Weights of a small GPT-style language model, trained from scratch on English Wikipedia.
Architecture: RMSNorm before each block, no biases in attention or MLP.
Training: a variant of Muon for these matrices, 7888 steps.
Each number is 128 + 32 x the weight over its row's rms, rounded and kept within 0 to 255. Layers, rows and columns count from 0. The size above them is the row's rms in percent of the matrix's.

# layer 6 MLP gate, 320x96, rms 0.258, rows 140-172, columns 0-95
size [ 89 105  93 104 105  99  94 101 107  98 103 103  94 108 101 108  99  89  98 109 103 105  97  93  99 105 101 103  97  99 107  93 102]
[[189 130 147 172 153 129 143 105 110 150 146 139  93 164 141 116 180 155 150 167 151 113 137 131 110  82 116 149 157 105 182 123 165 143 175 113 168 106 181 104 177  66 103 152 112  86 147  91 158 134 157 203 115 130 161 108 146 139  39 112 122 142 169 165 192 101 130 104 102 166 166 151 142  94 106  89 160 159  92 114 153 167 136 109 114 168 153 104 131 108  87  94 136 151  70 180]
 [124 129 150 114 185 108 223 157 155 103 142 155 106 110 129 148  71 150 128 137 118 148 158 135  82 158 130 148 186 157 135 174  54 129 111 168  98 174  84 128  99 155  94  92 121 157 176 149 152 137  89 153  70 133 158 123  97 175 132 164 118 144 169 160 151 111 109 140 175 119 164 129 116 123 123 128 158 149  91 155  78 176 121 117  89 106 149  76 131 153 214 188 129 105 119 137]
 [ 98 132 127 104 119  99 147 121 134  31 136 103 175 135 139 141  92  78 173  97 133 100 137 156 157 113  93 112 122 115 125 136 135 131  79  81 176 193 116  79 109  38 112 100 109 100  63  76 118  89  57 116 141 155 110 110 147 203 122 102 128 142 103 141 119 154 154 150  96 142 167 120 111 167  91 122 170 110 134 156 138 147 127 123  71 115 184 141 114 119 134 180 153  80 131 141]
 [115 107 117  79 113 146 123  99 102 115  89 160 145 119 144 121 142 129 109  91 106 121  85 202 132 133 164 174 140  85 112 159  56  93 105 169 120 142 213 127  75 179 129 148 152  72 120 116 151 156 115 167  58 166 155 186 165 164 115 109 167 143 134 109 164 195 144 146 100 192 175 108 136 170 186 134 120 131 133 124 122 144 175  94  95 135 114 150 135  92 110 175 135 121 137 114]
 [ 98 185 162 146  69 179  99 116 140 135 115 157 102 130 152 104 185  89 128 121  74 162 119 155 118 155 173 120 141 121 173  78 137 131 132 199 149 133 123  96 130 153 115 126 116  86  67 123 172 151 145 113 157  91  85 187 102 145 147 103 109 135 126 113 135 149 102  93 153 125 148 145 105 145  97  32 191 146 172 206 108 166  85  69 101 132 121 123 100 132 124  93 100 122 158 110]
 [127 150 173 118 140 145  76  98 124 124  78  99 153 159 115 109 118 148 171 119  83 105 134 105  82 140 127  81 113 109 123 133 131 177  68  99 116 201 105 142 117 140 129 158 124 153 115 151 112 170  98 100 136 118  99 103 142 179 159  47 142  80 130  79 139 169 125  86 193 152 114 146  91 165 136  91 110 139 173 172 134 161 198 168 104  90  84  84 111 181 121 159 152  98  74 124]
 [ 93 102 101 121 173  97 112 156 112 142 116 113  87 124 115 164 150 175 117 109  91 112 103 151 117 155 116 138 154 188  72 114 129 128 101 138 182 151 153 125 109 125 153 133  51 152 142  79 118  74 157  87 107 115 107  97  85 175 130 111  92 181 105 173 166 102 127 153 106  93 142 175 105 137  97  73 112 153 114 107  48 119 127 135 147 111 120 130  16  77 162 149  93 162 119 139]
 [107 123 164 210 134 170 138 148  67  90 100 107 105 151 165 145 103 128 110 149 102 139 124 119 113 204 171 105 108 155 147 100 119 159 106 176 136 155 143 114 164 173  87 117 131 157 133 157  56  65 154 136 138 122 200 188 169 178 105 127 100 143 132 142  80 128 167 174 158 143 122  96 105 109 155  86 152 119 175  93 136 108 117 143  62  74 146 170 108  94 119 155 130 139 112 146]
 [128 129 125  84  90 132 116 180 149 183 195 151 141 138 117 115 107 127 109 148 138 108 115  83 130 111 137 119 125  84  97 128 167  76  61 104 172 142 188 153 160  84 104  95 115 141 120  67 118  69 137 168 152 130 118 120 152 185  90  76  93 116 140 150  96 132 148 110 124 138 152 154 157  79  78  65 118 129 151 124  38 146 135 123  99 184 107 104 154 149 165 130 125 121 202 144]
 [140 183  87 116 112 118  74 118 157 130 165 109  99  93  78 113  97 150  99 152 147 123  35 112  85 129 167 168 113 146 131 131 105 147 176 113 128 118 112 190 128  69  87 115 119 151 165 165 133 110 152 146 115 110  93  98 124 150  94 124 151 107 156 125 107  88 186  82  44 111 136 115  82 120 143 128 135 151  86 121  54 127 122  62 121 137  88 109 156 105 112  97 198 111 116  90]
 [129 138 147  90 108  83 122  65 119 106 151 120  78 162 122 151 104  54  56  65 139 123 151 143  61  82 102 108 142  77 140 131 140  79 158 191 122 146  94 154  88 170 119  84 127  92 115 112 129 137 131 121 143  93 138 136  98 152 118  76 144 159 105  54 104 125 110 111 140 136 117 123 102 165  89 119  93 104 122 197 170  90 108 171 117  63 137 141 175 135  99 121 147  81 136 150]
 [127 138 137  84 161  76 116 109 114 140 165  17 133 177 134 144 113 133 165 136 121 152 121 121 130 106 161  56 158 139 117 171 148 104 141 144 171  99 131 135 156 114 131 140 130 118 175 108 144 143 165 116 110 125 113 153 135 162  85 170 165 157  99 140 129 102  76 123 190  96 118  47 150 160 149 131 134  56 132 136 128 138  58  94 219  88 160 101 147 127 143 106 129  97 136  88]
 [162 130 135  76  81  99 140 124  86  92 146  62  55  72 158 119 111  98  89 159  98 121 115 101 136 147 150 105 135 149 105 181  86 150 121 124 173 137 144 177 128 134 114 131 118 124 126 131 127 127  77 160 107 137 139  58 176 164  96 128 196 119 123 131 152  39 134  61 175 115 117 100 142 108 148 111 144 107 138 108 176 202 118 118 109  89 181 134 125 113 164 116 142 127  64 127]
 [191 105 158 185 162 186 124 121 213 107 112  94 173 136 141 158 147 112 131 136 142 123 120 137 106 139 103 128 107 124  70 107 137 128 161 155 163 110 101  71 117 142 166 127 208 101 135  63  97 128 136  92  96 124 173 116  80 148  56 147 103 133 152 187 164 125 137 114 103 139 142  87 172  89 116 133 108 142 121 136  48 116 120 167  83 106 128 110 152 176  99 116 119  85  87 110]
 [124 167  54 162 145 147 110 100  75 103 167  88 168 110 143  85 158 150 112 118 121 175  85 169 130 181 130  63 138 129 146 186 173 131 154 144 129 118 218 144 128  86 147 154  80 104 109 142 127  58 146  88 151 138 144 137 167 197 154 132 155 145 121 160 100 117 118 173 129 132 140 131  87 144 150 106 110 151 108 139 106 185 107 118 129  57 103 122 163 117 100  80 104 139 171 154]
 [148  69 159  99 127 198 142 167 147 119 125  96  63 127 114 129 140 167 149 204  82 100 131 142  99 108 137 130 155 135  84 114 127  81 120 172 110  81 119 113 125  86 164  76 107 100  94 161 136 163  72  96 102 116 116 104 151 176  86  80  90 138 109 148 126 118 122 111 117 131  98  85  46 154 168 154  81 156 111 119  75 177 112 152 142 121 103 115 133 105 128  48 125  84 136 127]
 [136 174 108 189 140 132 154 107 124 124 170 156  95 111 152 109 193 152 105  76 141 164 119 189  97  99 112 164 116 162 211 118 100 117 122  76 137 122 122 175  92  92  92 102  76  92 124 127 115  82 114 137 168 102 160 181 115 120 103 102 139 173 141 127 190 129 139 129 100 159 125 159 152  84 152 111 152 150 167 116 142  66  92  92 108 147 164  71  90  51 123 107 132 144 133 155]
 [122 162 136 144 215 147  65 110 157 101 123 127 164 112 104  90 118 102 101 169  71 197 132 157 105 137  92  98 145 143 180 120 125 100  83 118 164 139 148  86 139 136 139 145 146 135 144 117  92 134 101 121 135 160 198 119 170 149 111 134 139 129 166  40 126 138 103 123  67 107  90 117 137  68  96 138  72 165 132 123  65 123 136 162 164 107 168  77 147 101 170  97 101 104 126  94]
 [128 110 138 123 102 104 183 156 118  94 120  16 151 181 137 130 108  89 103 120 128 151 133 119 140 167  99 119 156 143 159 184 168 167 137 190 169 122 111  74 113 132  66 139 150  89  95 122 129 111  94  88 108 171 104 128 116 130 124  81 131 116 180 119 168 117  64 150 154 206 177  89 132 140 107 117 118 161 156 131  93 142 118 205 104 114 155 138  98 126 117 138  73 109 109 146]
 [160 142 128  56 166 148 106 124 131  93 165 129  75 150 166  92 119 144 100 156 155 153 125  59 108 175 135  74 189 161 125 186 129  96  98 100 121 121 177 160  98 154 124 146  92 144 104 132 148 164  98  88  61 206  94 179 168 122 145 165 137 140 146 154 124 126 109 152 105 154 173 136  89 208 143 111  73 110 121  97 140 153 146 105 168 130 124  92 131  87 134 105 148 143  98 151]
 [135 106 128 130 149 127  76 164  73  94 152 137 103  92 155 138  81 105 144 127  79 169  78 171 166 146  79  79 186 166 151 190 159  69 176 162 168 127 121 182 107 115 104 149 120 100 125  88 137 111  87  72 173 103 164 153 126 135 111 110 157 104 148 118  96 131 153 113 142 101 129 172 146 126 178 115 158  57 182 137 117 119 142 124 109  87 143  90 108 178 177 150 130  87 105  98]
 [179  79  52 139  96 102  60 122 109 123 157 128 119 124 149 167 143  85 146 187  89 109  96 156 110 154 153 126 119 128 133 112  90 126 167 131 166  79  80 114 173  99 169 146 157 137  97 126 176 109 176  65 125 141 175 120 153 116  94 149 107 145  62 136 176  94 125 163 186 109 101 167  81 122 165 127 109 140 129 155 119 134 117 152 115 183 158 107 140 127 187 141 116 200 128  95]
 [143 114 115  58 107 118 133  96 102  83 144 122  72 105 116 153 181 145 186  95  89 145 149 147 126 146  64  72  97 136 104 108 132 161 146  94 102  78  84 145 149 119 163 144  97 130 178 121 100 118 147 120 138 152  87 145 130 140  90  92  96 164 115 149  88 146 114 147 132 116 183 120  57 107  40  75 165 134  62 165 145 142 152 168 132 126 118  79 150 144 146 200 146 142 123 116]
 [180 148 181 143  77 127 129 149 172  77 146 112 156 131 170  99 102 101 146 107 148 176 106  92  97  61 115 105 117 136 129 119  85 125  58 118 119  68 126 152 148 167 135 108 138 100 159 126  56 201 121  75 187 150 167  88 127 156 130  81 141 143 145 112  96 185  88 117 106 110 164 156 145 119  81  54 114 107 128 165 101  99  95 142 138  91 143 184 136 137 153 117 125 116 129 122]
 [ 71 127 123 190 101 131 151 106 142  96  87  63 103 132 127  98 183 142 167 132 155 182 156 136  80 132 165 163 132 103 219 136  57 171 165 155 130 131 109 107  99 126 131 108 123 138 111 117 117 190 112 111 146 148 148 119 217 155  96 133 162 130 146 155 153 110  66  95 157 124 116  86 142 126 179 165 121 119 157 148 176 101 103 192 144 182 115 115 140 136 170 113 140  99 128 121]
 [ 95 127 183 144 156 118 176 174 164  97 147  90 104 107 113 135 178 144 101  85 123 133 111 125 135 142 174  94 119  67 145 175 118  95 133 146 162 135 170 140 116 134 173  96 117 127 128 130 143  56 151 142 216 120 157 107  38 177 155 158 133 151 166 160 142  96 112 131 146 128 125  78 119 164 118  87 145 134 121 177 123 140 119 129 189 113 109 118 202 186  87  94 122  95 145  83]
 [116 134 162 115  61 141 121 160  90  95 180 116 143 123 139 117 135 122 174 116 110 128 145 127 162 140  95 108 105 154  20  80 133 105 124 165 119  80  86  90 144 109 102 134 147 134 163  77 117 108 126  77 154  94 136 155  77 152  94 156 141  91 126  95 128  89  87 109 124 126 124 176 115 132 139 141  78  76 119 170 145 145 142  94 105 110 157 130 184 136  37  81 151 191 159  91]
 [153  71  82 158 135 131 144 160 142 151 152  94 110 135 151  92 148 128 116 153 149 142 162 158  92  79 160 111 101 194  98  93  97 130  69 168  84 129 118 153 193 136 152  65 157 134 180  80 132 173  84 146 162 151  93 102 117 160 158 127 106 109 107 143 130  81 108 157 122 184  89 120 128 184 169 112 155 166 135 142 184 106 111 171 124 126 117  68 163 145  73  79 172 144 114 144]
 [170 125 151 176 143 165 110 142 127 116  99  93 135 108 136 139 144 119 158 121  50 175 124 122  97  86  91 142 164 137 145 126 142 137  81 126 144  73  99 178 110 144  96 107 135 125 158 204 159 133 126 154 145 159 134 113 110 124 194 109 108 109 119 119 163 169 150 146  86 142 176 115 156 118  90  91 187 107 151 165 119 223 203 144  74 120 157 130 196 126 116 136 190 119 136 156]
 [167 121 127 145 123  97 152 175 148  90 114  38 159  99 147 168 118 103  56 116  74 122 150 146 106 137 140 146 148 123  92 110 130 142 137 152 151 158 145 165 121 139 117 170 115  98 110  75 147 173 105  98 139 149 119  60 158 140 120 137 150 127 156  92  90 162 128 103 123 156 162 116  91  89  55  81 139  65 124 114  83 209 132 125 116 139 160 155 217  99 172 157 131 133 106 137]
 [152 144 159  94 168  81 132 166 166  75 155 116 123  75 218  75 185 162 127 160 118 151 126  49  41 110 145  97 181 106 129 102  78  98 133 176 117 150 129 125 121 114 148  95 144 131 175 149 139 108 120 113 116 160  99 127 152 147 136 105 122 183  61 170 133  74 165 142  96 153 107 126 114 174 102 147 172 161 112 110 124 122 171 171 124 159 136 124 123 139 159 110 136 105 160 128]
 [129 112 132 123  66 114  93 143 150  97  70 122 146  98 104 151 119 127 116 128  87 127 139  41 108 109 156 145 178 127 108 172 123 115 120 143  77 154  91 176  18 134 127 132 151 147 130 149 115  56  88 140 128 167 161 102 167 110 156 151 163 146  97 132  96 113 134 121 118 195 115 149 142  75 187  97 161 100  97 113 102  36 157  99 118 107 142 139  95 128 116 150 136 122 168 123]
 [ 90 114  90 159 101 163 102  80 105 114 137  98 130 102 136 189 108 127 130 156  84  83 114 144  96  81 104  95 127 182 145 127  82  78 141 140 122 115 108 109 171 148 133 125  87 178 123 128 104  54  80  82 139 174 135 203  95 149  28 144 133 162  62 147 141 150 167 112 116 127 103  98  94 153  87 114 151  98 108 115 117  99 100 104 116  88 115 115 120 145 129 119 159 152  61 141]]